config = dict(
    n_layer=12,
    d_model=512,
    n_head=8,
    n_kv_head=8,
    head_dim=64,
    d_mlp=1024,
    vocab_size=32000,
    activation='swiglu',
    norm='rmsnorm',
    norm_place='out',
    norm_eps=1e-06,
    positions='rope',
    rope_base=10000.0,
    rope_fraction=0.5,
    qk_norm=True,
    attn_scale=0.125,
    bias='none',
    tie_embeddings=False,
    parallel_block=False,
    init='uniform',
    init_std_qkv=0.0315,
    init_std_o=0.00642,
    init_std_up=0.0315,
    init_std_down=0.00454,
    init_mimetic=0.5,
    optimizer='laprop',
    lr=0.00127,
    beta1=0.95,
    beta2=0.98,
    weight_decay=0.06,
    lr_head=0.00245,
    grad_clip=2.0,
    warmup_steps=579,
    schedule='wsd',
    decay_fraction=0.919,
    decay_shape='linear',
    final_lr_fraction=0.1,
    batch_tokens=[65536, 131072, 196608],
    seq_len=2048,
    doc_mask=True,
    train_tokens=1456000000,
    steps=12168,
    dataset='wikipedia_en',
)
Each number is 500 + 25 x the weight over its row's rms, rounded and kept within 0 to 999. Layers, rows and columns count from 0. Numbers have three digits each. The size before them is the row's rms in percent of the matrix's.

# gate: layer 9 MLP gate, 1024x512, rms 0.0784, rows 369-435, columns 448-511
# up: layer 9 MLP up, 1024x512, rms 0.0842, rows 369-435, columns 448-511
# down: layer 9 MLP down (transposed), 1024x512, rms 0.0792, rows 369-434, columns 448-511
gate369 103:547502502550461482491535465502494516505490490528520515527485524461577506457523453462470511513528525479514485477485445536502496523536492486445490525491465484538533538495460458495565540501501478
up369 101:455505510498566517481451459420506532481487506522472496487493484498511488557503556508537518480552516480476524484489512513467472493451468537486477521494495456474491517489526502535513491469516491
down369 102:514498516484546488528500520527537467501499549545470510501485504500523506516483497513495509446498549503481441511524481548492452504520529494534493459507532519536489533503506512490473519517536478
gate370 103:520526497477478544491529445529482522508490456526450537503494503510485478492528476499495496494478491485469493464503484466497537485513476454501493463486472485505473478494550489523507504477506473
up370 104:479474485521512521478505506493506488524521535479504501525482491491510520492502511501489525479503506515493488537512519479505507512532530538504512516481559546506519511491485525468481464521491540
down370 098:520530512488469464469500517541469525505490500495463461511516522489479465495511470521509479486458524468486487491519485474479468518468510493469436474515470492460489497496509506482512521472531466
gate371 099:467517508516499464513510527476503475503488498448479477458565506474458486530500569524484483492520510491495461485485508478492511494500495487517499513517526526483464479499458490505506514476483493
up371 096:502455527497522461490525538539484549504470507493519503564494469447512500482509498494466515500507496500476487478507509506488477487487508521454470539490532502422504518484500550474523499519544505
down371 099:488491476527511502502480483483480486527490519519439496491487505488454452509522494471518505521492493472489475493501546509511504478493493525494513494522480539502486510547515467477469545455517460
gate372 111:498519480515478495460532513498467471432527507483532468499495476484480464480478498472504529515491463491518465505496533488501544548506522474499510496511512516476459493475490523510487510472499504
up372 114:479505472494500495488529546492447533490490509469522498525516509488530516440514455471489524495485511471551473507538499479504532500476504476512497483492490482518508476503526533503457516513507499
down372 103:524507493515538516481506553533516487524471481530489503485469483530551457491507498478541516492512525504531505498533481474514482440503471502471487500510527528507525523505508522506514538470524501
gate373 099:518504511514482522506562516477486481481499469428489508512479531494481488502494480503535518516521499471494464464498466465511535507501501486486500439488486490493474507518516486522519504486503486
up373 100:490504451519522436495470530491512517484467485520498515487489487510522516520510499488472500505499518520500502538495511492509480506535506504520462512506517510504543513472481508477498481527464503
down373 095:472476521515480444516522523510517507519471523503526487507523531502485509483488525562533537523507535477529477502487513485516507491491544468515528517490487473500484521502506519528479515531499504
gate374 096:492510495503510514530516479509462472493490489521528502494492514547493528475531500517534502488518492465496507471542480459528502482488505522529481478478541503539475471500435485476534537564485522
up374 091:448460522475487466496485531477516504493514528515514493493503491492499487477512489460518494494493510513498498517518504470451487523493462524507556473504519498503506493512528518516479518467467519
down374 096:514527484490480493504501488491486497488475496513499497470526497468499525484522504486489527514517494496493476480508537489464524510478496488485508518536535495479529535515547514468499458472503516
gate375 102:461498509541500491462505478539478445478498514478459520506465511520430470488471518477485541534503495458467481501560498490508507565529497523496509459522507511443457538486487520529532499458466574
up375 100:461459489523507541487506496515501445494514492512477488505467493518491492510503494506519516478479448448489520495507503501528521537541511492482500458477485494454439484489523517520544458446527504
down375 094:463473491485467495469485455522502522488499494500493537529466525479466530490501505483525533463489488491464542520519480529454497513520497519503471499469524511464502509522461519481510533505453460
gate376 114:464513511517479506472536444468439501483501498528515501494499513500489520473476498499481496516491500479497470502529509485471531507508520476491526447466472487498496536483506504488495449511456557
up376 124:499508472473506479451532445482453498506479475516497498515472512501475522518477484506499537486520510499488458477500495458480522508506493494482489515491481481491498527495491503462514465515452538
down376 110:504500505474508509507462510503538494495471525466490483505526533449478550539459491464511477518524554502512498491500504475494440526474491514517508509507532531473519510478506490494467506525503459
gate377 104:533442514509503531514468468485511528510502490529488445477474440525497444507521528529510462465503529529482467491519486508488461499488504524523484484519530438491491558508551525525472503483488539
up377 105:559516477490490495516502526512504498517482454509523528430495487486494494524532524506504487471476497505518503510489499550509481493489485554520481459490529483468499489480497525495540506472517515
down377 106:504490476516493503526500485492522506536477563538511505494489487484487514516489481517470470538503502517514466497519516536476469469491488461522505477518477523461505499483541514543456462546540478
gate378 098:529468487483485499502494510457494480491513472514519466485529473483515499462531464540505503471461485456523488517517460498520506508477494488481495468494481467522509468525455505526536461505484527
up378 108:512514526477468499514464532481502500480493478486503497481544555525505520500490459501520486490507472517548499517530442496526464543482459435473489482475455481526467489533465485549526536502498519
down378 099:507479498498517498472486485507487484493507517533474491498540509511474508503493470495490502487472592484506484534477508469442486461445492499461534484499456470525540489513470517501454493492523506
gate379 095:480462509469490466487519494496490532525474486515497546541514515516572529508494555468510471509513517489487498515495527483526486534411523479527503485515491525515511522465514494495453514532505488
up379 097:504491525556498494490515507485514453523423520515501485514523527504493469450503487466479515500490503480501537535554506478492475522496485451459544515515459468445501487485542569498505478496492504
down379 097:527470483449487483552453487503479493521519503472466463525483476488518488457504463495493480507488479474480471496491472502500494479468487522533517525481557483491476506502502467523504518503478505
gate380 099:483525529509451538501544502506527508511492506465476503542507531516491503513496498516488571518493518525449501529502482517513470494531500459509483505519520488459459549503499530526514522491497510
up380 101:493475516491460431462520516497505480482492546479517459520476493516487502462489450469495515482490465492488521561580469540504504496489490462491512507458516497545485520501513517570488460528500534
down380 100:461522527496498531514477509509487550511480516483490465482433486468504486515500518540478507531545524529483474461519516498539511465512471495527521498462529516498517437516494535509470488506526462
gate381 098:515518491483512480504489490505519495477507491533492472536562508540512520508519527483512483521539508481499485501503510503535515466492501458502501492459483513503496472483471474489510502519522489
up381 091:473545492548496527452553505459497493541484501512527529499484506481462499464492511514496519477496455505509471480524501463502500469539515499503491488509506527470507541519480510539535510478472493
down381 094:472489514484503525517503462481451484509529511468463483508498517540510519548518528568512500495494508524506470509504464536488480475504508502511490507527537513518480523525529503497474502482504575
gate382 102:508490460521507556520456463522499488463493530488464462487469515489468472500471515479490499446547512489519476521483502454500530519475509512493499474505499509510502502503518473502500472508482494
up382 099:524492470471491536491513476521473524433505510512483478510525532489536476519511549488548507518467475480429516486516486450510513522511481513493508490471494505480497458495499515495498457502511512
down382 101:533502508502477525438502505518513477494499497469476502441514535497448480490471491535510539480541524497483506487514511478468468515466510516496519517500472523487521500498511494477513474502515480
gate383 099:536511486520526451540483455475489457514505496505522515488528474529465473453532488514508499474485510470460472487548524521520540472514507488515477517523566555515511515462451467530528507527494524
up383 099:542515547541462502515499501483493506474507525503454524486475510453501498509501494508424461526492526507487524555489475483510524506488520515498519486500530508491478479473524519496525470467497489
down383 102:488478531512519476498544498499520474539523504462504472494511490518527488555509521466499511498502503504498494500489487514474491497467469495479547467495462510492491540525534507457531470510473515
gate384 095:535567499499531463504543493505518537517487533486467532515468507526468467508506492517510550479496536513473502444503518505519472531496511488449504518488528483445517497484479488507500516474499494
up384 095:467514493470517492463505503508475502551543534551536543507471515485511504498494507482509499496482524496502510547494527505449469517450480510511522463556495489506533518521488471450500480501480487
down384 093:504508472507513504517508535522499502500474502497486444536493524472520515523539527528527499536539500541519486465525529511509534498447512526489483499466502535495541479515487496464512517471495515
gate385 101:435514522518503483475507470460473477462539444474497474497524492474504495481494550522501525508469506494551428541503501463500538485468466494530496518521491507521516450529488491510462517488476490
up385 110:476495473489488487527497501454496473491504491510514476488495479538509468502475513555460481511476506410521478508486486502482504518497547486553526507481481481459541474492494460538444513503489500
down385 102:490529568531482545540526532486530470481472453528484508528504508535525519496507521527470536504478477510470468512526459515478500504473528467541513526526466466497499481494491465484519531482516507
gate386 102:497498512531481450480572534466511486483507489507544551541487486518465488465403483481485505495479511461486438469465497496538523528533501472466518467496490507489488515503521492527527525483473532
up386 114:512521500479510530530497488534516500521554495507511493460501499474494484538487533472513482545539477530508527529488486517478469473532444528531525525503521517509474517481545544506518496471528451
down386 102:478500482555526447465509569467485502503498470494509528546485520522483466451490471508502524515501528470491469511463509481570520513498501488489471496499487524500512509495536478519510511505463542
gate387 100:513465505511518506517508446510475511544438510515497536496486483506493532468530488486513498518529478476468474536497539462501469477541548462504502474505518504482442503506503489462524443474500530
up387 099:561525485527479495470494510483494444535511483504484486513490506461533510563486515551504522482517473487511514511482527467524502508521484496471514487505494506508479521470439445516534502452480491
down387 099:494483483520448508496525565483519484499507471525507490535454525497472473501516468534519479581501472530500464503537493504493511551534495489467482470483481502502538493504489508537483480504480458
gate388 096:482521513493509481517514503489463473481450506466521534537514566498472485473507523521477496509492486464461514546514470477516555497537516497523510494499455543527499537560466506527524514507464491
up388 102:552519454483483538519532498514494530516570488522498485518487482496567490506498462457526501491506480532513544476488517516514453481512508511509536497474509502511514506507524524461486502487512471
down388 102:491485519523497503516505538527476525473475488487519475482479505475458517467506503508483494518502474497469496498499531531497499507492512514498527519531472513487504505489499505457518455513524497
gate389 113:506497528520512503516502463482487454499496467492500525529501556527469496454514519472554537505437481513515460465520498583501517510480555488490511498485551506528468537496505470527534485498485529
up389 109:478533488489460489478520523495495515436499481463498479476505455474502506504505479512472488478520551501500488522505493460499499479532496503521483523498485476508511516473553568490486478479539464
down389 115:526516520518533496504472470503495471539504517522514512528521525502512484431503542478567482512502480478460532509471484536544501520468519498537484508498573512526485514495475489464543489508520502
gate390 095:531495487515497487497484511487521532495499486467510506475505478529531493507497487465531478509525494504508471490502524499466512524500459480475526507495515458471478509522462465504524457493522532
up390 094:484486500436504500517485510543497478501549507512548511481451451521458496516518529545492495555534543477513488519471481518501496514532546493498500553527476473471500477519509492512513511508498468
down390 088:492483500442500539519478518517430515456510528490521524514505509529488477515478499507533524497500529497500490481471490507481493520488532530514497516523472515486503506494497482477519478509475459
gate391 102:471542491507482468497522506515529523570449461540438506543500486519527495498513469485522494510485506466504494508497494501506535469501489486521478462524479488513471460499507483489495535482499509
up391 106:491536477504490536509477522477508488503453523539486512529466503492492527498481521536502539498499508479463498498526511508496467537483488500525529470494523508527507482491524517497490523486505483
down391 105:496504495520474480500484521474484499510465473499520521443480494510488473521507522543497500520526501499514519483514489505489486513475481522560518517492474501529488475494510495499485503476474502
gate392 095:508512474476465470511523479505495521525465477498504514480518462511505522508531512510467496505500464474530519482532492486519502513472470466499513451490521494501488500521500475486511493486509534
up392 097:501530472507455468497501513471536482521488499493529527495551485524458496458471511506471504507485447461476474454506505502555533505491413484522492461465529509534544507464503443509479504506480522
down392 094:465505516499470470494467450503481488512473493528435495503502510538505505537511475497492535496471494484535517493518452488499464490505463486535500509474513486509506509504527471492459504445507520
gate393 102:528507535504519441501492492484498460515531510493556511512528525475525436474490486476449518483502528491514458514499508535521514496486466447507496513501483522478464496484524491517493450487478509
up393 106:519474450501510535476527490521506491526504478484468510475490506519460490489531518568539508473505492493448521498480510459466514481525529536470511532485535542508511498488498547527537497480517486
down393 108:504498520525525506508524501499452474457455503513531534490505510491520497476528533531495473490498487499526521508461480482526499510474486491515499493486520505512543515493475509507490489541506503
gate394 115:486455536480484456487521512464505512476496538469543480468509470532477457519527476498471533481520493473497498496482498526502531534474486482466484495485468546513462513568476518508524458522486561
up394 144:496521469493487544482489497558505511517515476534507507542513483498506522508463507530529497513485535506483532518534516470513463524491478490509492519526512481468510452514514492482496513474459496
down394 106:499532495488473511498496543531531478535499522500506516535473534503495491500521503480514540513509568505498484495509496479486509512494516477508496497498495480490515463463485471471504571478509501
gate395 100:480515470514488524510578524521506522460494491485529451443478494494450476469511522468494479503519528509457497500483529479482520480480512492451486488489479482464546506499468474502473484483537447
up395 095:464486480479468504502482532503466496452465481453507512494505482502513497521506519481569492487482511495467504474492497465483490531444516493505509513485498473496542504488462532465470510525507507
down395 099:506510516512480511507520474542528489529517487473492530458483470491508486489492525507449526501510474522531500522489508507479452475468489521441514546519502494498493449544487521539503486505493464
gate396 097:519479498470477486518486512499483495491487539529502507528505503512537491531442491482478475485480500524510492471470511502494528512489447482489510476492521444462499455492499532484492529461474487
up396 106:525504497456470492516472498473518504501516503490506521526536551503534486503499538489501501501476484507495483512491526463490535435450447497550495532513511501500522464542480503528496490484444512
down396 100:502528458475465449451544512473478525508480508514476479481488505560527486513459485482503494516517545517528474520498480494499505453462509488505508516510494478444491483493476530488499502500505516
gate397 107:500494521548535477505502471507511529513479532489455481499496476515505477477484494459472454497499492495514465510532477496517535488481489460571473458489483488531464549539521485530530501502508488
up397 106:473542487458493520474495482497496505533511498507493532535546505480480549493493498482524530494475491501489535519490478497513487472476469519491512503479489502475494449535521492462495493501484486
down397 109:507471478494489457499493467501506503540539529450474446499511501487505499508491515470466522517478521485431493427532492509476488516512487487487515454529519554513514523513523540509486490516521509
gate398 103:510473543505536495456515486549484499482475540497523507489517507535477491482487502512500505484477548517524500508484502512537531486516502457494509513501496461510517494495492505509478510526497494
up398 105:488518528472515487481545492491505501475508477546516482501524500481522535470487497483489484482535517501528547525493493522544495487509505456523491547485463442492535525486487529503478528499501482
down398 100:534523463493494472511515469550525500527484490469517495507492470502498519481525510494520499521466516493507464534479533501497513526495495501492497553492489534509499442464527499499550538523487505
gate399 105:475444522485492465483516527482511496538522553494537517473527507492484491487483469506516519543450490509489503494512479530548501506479491490452501495492554539541485456518526495536529502525454528
up399 105:436503508514497541490492494526508505481546499475516491458473481514507492469512508459495529510472459531504505529494538537510504503498501454443522477512539507539544532515520512490505537524507534
down399 104:523449510540478501444514513501474516505535523486527535464543541537490489519507492512520489480476475502485502514515459510527530496531492524459508466545481508546483490495463528498512497451470520
gate400 100:512491479510470521536526531564492486494520476507486482455528501475501509473501483528516501493435481515490486530490500486475483496528516470472449522500493487499498508511509478495519515545493533
up400 098:507499503486488512483452513468539524517505520509521550505541522474488541541521486535508503479541486485527506543504484445512485536509492506469464472496469502514517513496468525470528538513513549
down400 098:466482478509470488503521562525475517475499536513485455529478491482512518489470522495518556496502505503503520511511509532569490525476502503495498496492501477511468458501523489538505480490490511
gate401 107:526468512448485487522494488539507495555507488506531558480494508529480475504458484479492477507479513459488494503537555509456523522472486492473473493472532472466569476516470504500523540533437491
up401 121:514535540563508504509509532442501470476460468494491454479496466457486538510499532517519501513477467522469535492428479481481480520517543508504524498478499497540466497500520475460496546514478510
down401 109:493532526496523531515451534480518502459489508490494467543508518433497488548508546495528495498497492539487464527479489520494510528511455522476481510511503484525469460513479528497520500444522516
gate402 100:461539474470509517510559511501500486491527527477498468493513432505545480484502524474507507477495508542494486516519501506538495495523468468497473442506526460480486474510483472478499506507487447
up402 099:507478486521510464457513495456531457495511486480489506518496527496516487486517512488501510468530513480506531502509516439522496528423506498518489474500522512493440483523431457549521492420523515
down402 100:541473510531503510488525491518451510516544494467524475511474513498551485505514466475474509497503472501455453519458473482476499503539543516507489522487495514479514557501497459529516500480508492
gate403 102:515499468483470518516516499445525478490528469494479466508470494490511496471541517468460495480474480467471440529539578516469520548476502454529478485511518550494517494505483494493519494532495519
up403 097:492514482486501480501568510481507548472477510525523549470514429470547501483528493492503539496540521507471501503475513512485523519522551514495545487525506533520509513475567551497525496478499506
down403 103:515512511517484535503491488493495523489528488534517523506510470525490495512497516478505517529535529495460505537499525497497479481527488501544441518468498470468469488491489478515476512542488473
gate404 098:452480516488473498475542528519484490514481453490514513533481488497531490484552522496462496517478487482461502505492501524491499484542531490523540486478462521505444523490490492522463489540495513
up404 098:512468475515497481502511512488551519481510493519474475477484512511480496478508496514518512470536513528516487550492516506505484469491478518448501526517543509508490493530493491464422450492524469
down404 090:509479479495500506492535507501507510549522489535519521490458507471507505506525475482515468510529525519511503499490517498504493507497567506475492548530481481530493493495469467529496541486486461
gate405 099:488550432488496514508453512485560542523489470442466471487494526513506499478481466483540514472512498516542502439517534445482478529482471493524499505503475555457464512475545491524497544506521517
up405 098:504508513434499555477469511555481520448506507432469480533491542472519508487496478464499473514460499500497475486478503512542526475485484468488523507520514471509507526497511518466477478512521505
down405 099:481503533485563525458527468543516510450509502468485499516491488473488470484517487467485531464515490516454507522522503513541482493524486519497498443500517486508458496491490539474515491505475474
gate406 101:545562494503493513485512470522537510514422477523508514486496444498495478503503536497487484502510510495520485498475494520505478497517488448526487525509472476527508474505483501480500488525503514
up406 105:514533493525478523505479504468488508514491511483490504502514487482472495527471467485461515537561529456537552474517478477519489532464478530484497499551465504537486467490530529484521501493474506
down406 105:503493532471496490475486449523493486475510521478495453493470475507462501490492457512468464500539533517504506518524533492493513518467500484450495516522502512514479492509489506499462491473484513
gate407 102:536557458474504493548512479497528507468457481534493512516514550533524489533485542493483491514461447512447470460464537486523518570525444475440496503507507501495480503518503533503491526515481573
up407 106:512497513519489475482463482522477490518563545531507458544463478484472517504487427484533514487520500483529496514503509444519472490475460485531512453501510558526540501546478513487508501482476474
down407 101:523510480503493478538467480480540506470490506478494508452483499518556482459483511490513499517450517480482492509496505502518510482486519519472549506489497463479490529531495542505517519487502485
gate408 093:501493465528528494477447509549501487514453529489511520497514522497550491494494473462507488537487517457476535481498536476505474525495525463533488489505493486516501523451509476486517548476468482
up408 091:476537496512501509526512479466512526519507481504510497505462512487479481565499517527504493487522494501518481520505439524482528497545488495452539521532488520434542531524444521542499521541483513
down408 093:484515500482516505489521506522477500494512497506461478517491494491519511495480473491493558500495544499486486526471464523515523490497501517533522486497488504537472529477530480507515524494491473
gate409 099:528476532460457537514516492512506477535463502476518497493501505494497470457484446497472534476513511462509456497508516489470527516569495494506470490524552464517494473507487494526507514466478516
up409 099:516493469456490523483507476493492506513523497488486479486456483532504472453453471511495528480513496526526506527470499532516470493513487506508474542520580442506473508496483516478488500478504498
down409 097:487453484513517517453477481487455481499500517496442510460521508514507530499529513496495459515510506518482505498502510503456472465517468494475490485426503464500525523521546516478486518498469458
gate410 104:483427496500496473486512512460485516508460515482479513481490523539503471532470486476470521527538517494483512520481500509523491516459520453533469469470479478512476483543538498489488517515459526
up410 102:541549516511482526506484470500470520463492512500532500514470542497536510519516465500463480515494485499510466477511544523505527499501492488468479464519452519524486494539477497510505520494526507
down410 102:453511474476549516494535494492505518489486539556509522493496504521505540452501519504524490530503488471502484452516447533492472486502513494474515513469487461519490489493514473444510518470512482
gate411 093:482504500502526495457514531497496505453482521451540484487531439460489508496495488478505505505515445486481503501505519533484484495536506552486506526475512557530475476506493444531465510530488503
up411 090:519493524531519478507506514497460502539500527486560524486480510505506488522549498504473461507503525511480512476489509506522499477497496514486512522525506511524480518495550506525550470496489518
down411 098:501471475492440496491501480493534484489539513501480501524496503534503497495499510523526509521483480480491520496526505461483507469533463474504493453445481530501513473495484479502502514496483518
gate412 105:535537478512521457531538484489528524495500499515479489516517444467521480474475485500498475482525497539541492468479462495514495503511492514414517498510504462504481511494520489551464517512509516
up412 107:542428496497487531508475508540514530507483521480529528463503503528538505501499549460486501513498467495479463466475545496500509515497494537504524497518459473471524476536505480480533482508565487
down412 106:508512514550496481503505442495485489511499479512472503524512505478521496477510520454496508502437487489540521501498537483533527457520516527547533500517493537485512502473454508517523497469509529
gate413 095:494519524492513496500466509471490442501500539519519501449527521545513469486551473495473483489487525522535459554508498527503474549487461442508490486509562449514519484498527512505500461482516523
up413 097:515470512484491479548457518482509477512513547495498471529453511576552506490521468508502541510536493501486536489512523503512523522513476479492490511475475478497544504532489499535484510514467518
down413 095:484490504532531496484468464497485515519485481509513522504503502520512487510513498522462453527508468515458508491502467437511492520510448479530459481538518479514463491482486526457527528433542518
gate414 102:495522528499469514502519495491518502529432489498453507504474529508442484475534480512477534475502505497478474479482485499492556504521507502495479511501453470469469516532508484538535471528508538
up414 101:478485518500497448515503525456515506536546474453517492469500472488477479545495444485497494502538499500516516479534460500513540519528492488462459519481479520485527509484506449518478511526455518
down414 100:518497514546542511448514480500544508465510497523500492517529446488526528549520479508504512484512490532539507530512499486521499485480508487509515507513497481508464511469514496506506490448499468
gate415 097:479456474477508498494500505523492502509504530510483523490477505469511450492500529481472500532475526559469486527519491503480470478473500518503464445533522533482530495513520532511494499488505495
up415 102:508464487543485495506522503554509513524547493552495507547476485499488460493545481537524518510496513502452517491493455492493517537511530476519477513496476543515497535488503477506457523525515487
down415 106:534524491519518495508499521513472523460513533479553493489473524482481527502493526495507497537539498533472458518464489504477532506490513484508519465501496512481449511482479531487482540470466522
gate416 097:520500507495510450501504488491506520478525514483493506491463506483483500526490473531499495465483488517501495531485499528538492512520485514478470461495486518509503485492512507502518483479509520
up416 093:520527489507533462488488480482519535472526509532483499468477541514479517543519501506512495459506503532468477507480459501506494524505517500477508491504522513504486474519543548503489477498500522
down416 097:524510455505493478510500524494488519488504469513466495520499500473529495508543538512525504511499495498490513489501457482486497496530470500498522496453545513512497478527485521499496500503523515
gate417 093:578490463508497525499562500493503498484529478552498498490530498473486501484464513477526491489455518449488505467449483490509472515521519483481469473470525483468503503499511490523524528520517482
up417 089:518490537497498537463499508490482446475508508514506492507474474498491480496491518508479539478469527487515481548522523522525484488464525483520487511478515522513517477497511484493530502465508483
down417 099:520493457495481482520503502454526495471525514550496512493540471463494555476523505508511477487493493452537510459485507474486518462509471533497540504542486488497481505504522504494433508513504493
gate418 099:530508519447492494456477488461482483524511464451508531455478498523532538518467456489506504488484539489531514558440530531492545489517480566502455525525504504504476507475495475486510450469470520
up418 097:557496482473475443491496479505514499455518484460496490463507431512455478466507487448483497555514476496500466468497484504509503518521493526460475486533530530469507501515490518485491521528482517
down418 099:492480512532433446498486489497530482503515517486513515499500499506468532474515479514489481489482524489504489503458514546507512511473529483513528526471501476490497502495506497496474441494521534
gate419 103:546493512508506485479483494509506557554543479522516543529473516537534527516497469551548534449493504506465487538496494493475482502517507548497479523496490519501488490493485491487505483509465546
up419 107:490496526511523472492493525484506501488470468470509480536463505519514486529496517506532495520502481546457524470470509481502488525469505461500580502495514498492529493470500520458474494504468470
down419 107:451542482552529474484532524526513494482499501514516460505552548506496512499522471509489498485509497500503498501526426534521502492498487499526492488515486490488506504466498525440504524498493547
gate420 102:510513505520500468500543520512494507527530482478524514457497463467532502486464457515518505496543518455531535546505494505467508499511517527501516536507537522510476537466501499496476480497447571
up420 105:511508506499496474509535521466509482491502475512491471510502496489446508443479494498510498525498509467502511485480491467462501514538498529500554509468580519490516528478430490524509526480499566
down420 104:489487511494463478506481509538502534538509481499508529453513535547508526495474462523495483482482520521514519496492471483489539462498490491514505497542507516512487480485516490467468492484497517
gate421 098:537496527510493481495511515504500502503487469491505504482510451487505494515499450503495558443503484495549515459506517469490497491517486502502455513504487422510519501544532546499511482425485499
up421 099:513509484487497521494451511500507549493443485535460476477482477484470529532500505507504486521492484524507548490468481469513510551554502495513488463467502502477460549460476450464524550490553475
down421 099:481496504498504507519510531483462494523534489479467453534510509510509453506493494510523446463510482458536536470512496506477500507508482541517554453551495555531488512497529479502522479550482514
gate422 107:492485500488491494507473476535488476481522440525503531476521491534472487486521503512495523499486522514486457533478518536509536526506518487463505512502522511491480495542505476520508468487534529
up422 111:495472531558508493530512472469494481499449511520492553477499480502520500518530465523489493521461509477469520498517507516501544481512500521450486552476501460513494517515485507451466481489496499
down422 107:499484544476469519504481471463469479503510465469496503473549441509459493511491505516494536562493511461483485507513487479479518529507488466482486446507486486488536477491524463477507510505510481
gate423 104:491462493487486502517521493533525530460512486484504501482521505538523451548469495531533478508493497502485530498481498503513496492463499514477495505499484508519511511466484535490533527515467525
up423 101:461480501479511508476505534452476500505505541506462516511511504463472488488530480502486524476488493480499481508549447507467522500528486463531532467485560475515501530492498487494511501516511469
down423 102:526451433500516508508515495483457489506501507481482477504500509464504541487510491527472475496476504515509511480484479486523480480494527470496451545480474512472507476535500471509507489507511504
gate424 097:522507475490489463512489477522479520525529491499506553510536518528509494481507511481488502522495522461466506464476511533568511535496473471491471504485495503480507501485448533513530515486491530
up424 103:515499494490529548471490491540508493462511486494480460533446478460500468528485484531497518477525475526526525519537509472450466477525506512526514490483536480480466478490525462511498475581487497
down424 098:490502459518491486483539496509498488511472487515505500498525540510480478485516473508538508487537489500534535482511474489500500477501510550525491493508493518499498507485538526483487486539503460
gate425 105:510568500495521498461508506452510507518540525434549489475519484496490519526429469499481507495457511482527517498514455476498554513476482474466513476515486491505490461470532482519492477533498515
up425 107:528483471476496529486482478496505538527524529504510504518529578468535501526517513519513502550517498509471521501489537468488500504478495526505502511476493509491512528490519494436499504449489501
down425 106:518555508476507497525489504524521542550472531490485506546466495511480475528482504500505508515494478499487473492515523467466483461500484523517484537503491538460523528509504496504505491533541532
gate426 099:490485509529485505524528503550513525482477534512494508515495504527540490504514497513504524512469516489545503472526552536486509521537487493468553518464511492533523510457496489517517522498548489
up426 097:544506523515511524518494514500466468488493558495487468469485509519554494542488497511520516519458501505507527502497482514513469529527491542479505485506506539512491515492557500498497507513499505
down426 101:537470526501453487513509497475484466518529486464459521506539494501525480485497517465530528476505469482539531483480519467518512529473482546517487498478485484512409488523495549526520496481459483
gate427 110:531533520444552487524492504537496497486490500530479440514496523502520526493502463486507503485495493468526492457467456488510506528457497511540487520468518448472517515488519464541503493457477507
up427 109:502450530486543477497513510533494529524513525469494493505503528499542495537487489527476486502494515501517511461516524480479481530461499463544477499541562475490505505516514545482498482484512481
down427 106:489507495507506477495454473545514450557486462497521554484522471511502554497504505478512490531486504493451471493518514503505493509513484485566476473542508521509508518508486523503499526481446494
gate428 101:495498483510472493514520499488493456484569502507498500490512549514472506508480547490502473507503539538486524529487515498484514509491460515520492514529504495479503539504509455493494523543532541
up428 099:518488473511526567474507495543525525521461480507466516504524480561447502475504470506474545483489489527483455476445461514499482464501469504472491533512485490524477512523515490490506489472523476
down428 099:477500521499533502493543531534517478531488517495494487525467474485470476496489481524509504514498496497526486510535516520500509517509514509541496476498510494490490475504524505516551548471504494
gate429 098:504506524482513527502505481493482501495541471480536515515518505532536463507483530505506542560509532509511546479446530464475496522515530505513496517538539533511491533505492479509522513515481480
up429 094:528491443540526496528489526522536489523511487451500475483528499478505508484496502516487531509474541464498492534498450490524462486472519529484516507494515537521482523522497468528474458572469529
down429 095:477520513488480531486512481462464505502472520489507486512475504514482547560526538508515510530464445491491521509510475513494473456522496491497508529521513454502500517477473487462521521499535511
gate430 098:555543475487508515534518527494493524517476506491538508473479532528555509506527503510508505523527498440458494526486520503517536495490485531500498525479517529493538487542508543525509493504457490
up430 096:549530493502469447506510477510490478556511487527511525506495509523548511507496516469469529457500529524496528478506510506497471528526561499496535517501455493506524498504492477500502507531519518
down430 098:436513512527472538477477498502524498485486512475518515505481484467519476485491519514482500470525494527498454522462486531488455490479490549488499543450428533529493496534514495544519492474505466
gate431 099:494500500468482502554531454526465474461467526489508508498488500500513469512522492511478506454513503480507451516481511514511519513464503501471498522527487515553490509484475510536476478533508506
up431 098:506517495512508516507519502519497494448472508527484540452493448454444484529481496521481511455485501488486504522491467516495533494452524458489502507512544476488515537493466510467483481485536505
down431 097:482517458501462510481478477522542507485501513510536468531527478535503531488478539468527484471461489497502456487518546515480543505502543493509491483483543490530518469480503489512526493504459499
gate432 094:557523565511495545546523470529499548506489524488491522515528468499516527470516483462486481484480488526521501477485502503521492523500480531426509520474520476537512488502561509521511514536464517
up432 106:483502491491462511534523503511504506497521484493465553501502462507487507536507475469500491480507503451449461521544517522475535521539519490472539488499529498500485530430517483563513475516510521
down432 109:466540558503497474471515494492527509497466482546496498516464479514490492478443484509504516492455518480498506479522483495458508514456511510463484525497495500476497488504494542480463480485485476
gate433 099:507481496483538476515496500476496513466468502517530512471505454462502494533509495555503500511494479457509529505523518481469543473531506492463483497507549483503503496501511479493550490470472529
up433 106:490518495480473520487455547517527474533509472462489501510494513522479492455503504490514501513525475456516477509507453482516418542446471546518528507471460518517485524475534481524489531471502507
down433 107:519515479484479504466519501494455520505489508499503495509470551543534535520493488531499490521471474542487490510480508484501485470451479527505477536489454462446478507468494495499517477502464459
gate434 098:558467484483500573524524479479504500472484490502462517479475515487515443484479516540474526463515490507512499484465521495477487534536505482488519482507518504492472498467523446510493490433511516
up434 093:462551510460490518519478470514542500518470520504479527548497439483562505542473483534533509499485489528510508466522501454513499531480492494507478488487513500497496477524521443508480522466526545
down434 097:511508489534482511453494519502467456497503492496498457504521552524456533506532540522445499471486488457476483485476461490500524513467518497523539496511509460502551495485504487511479490505504489
gate435 093:522507512509478533505493500492546514488487498525499524482537523469515529460508525515452481471497481514505500553499504473522520487486517454469479484536527520517464494501475496533490520485555494
up435 095:516492511493453507505511488483494466486456477489497453514522499458507477487529459506515489510544444517502488511561496456508474502497506478534546519487444511511480460497482495521516551522484500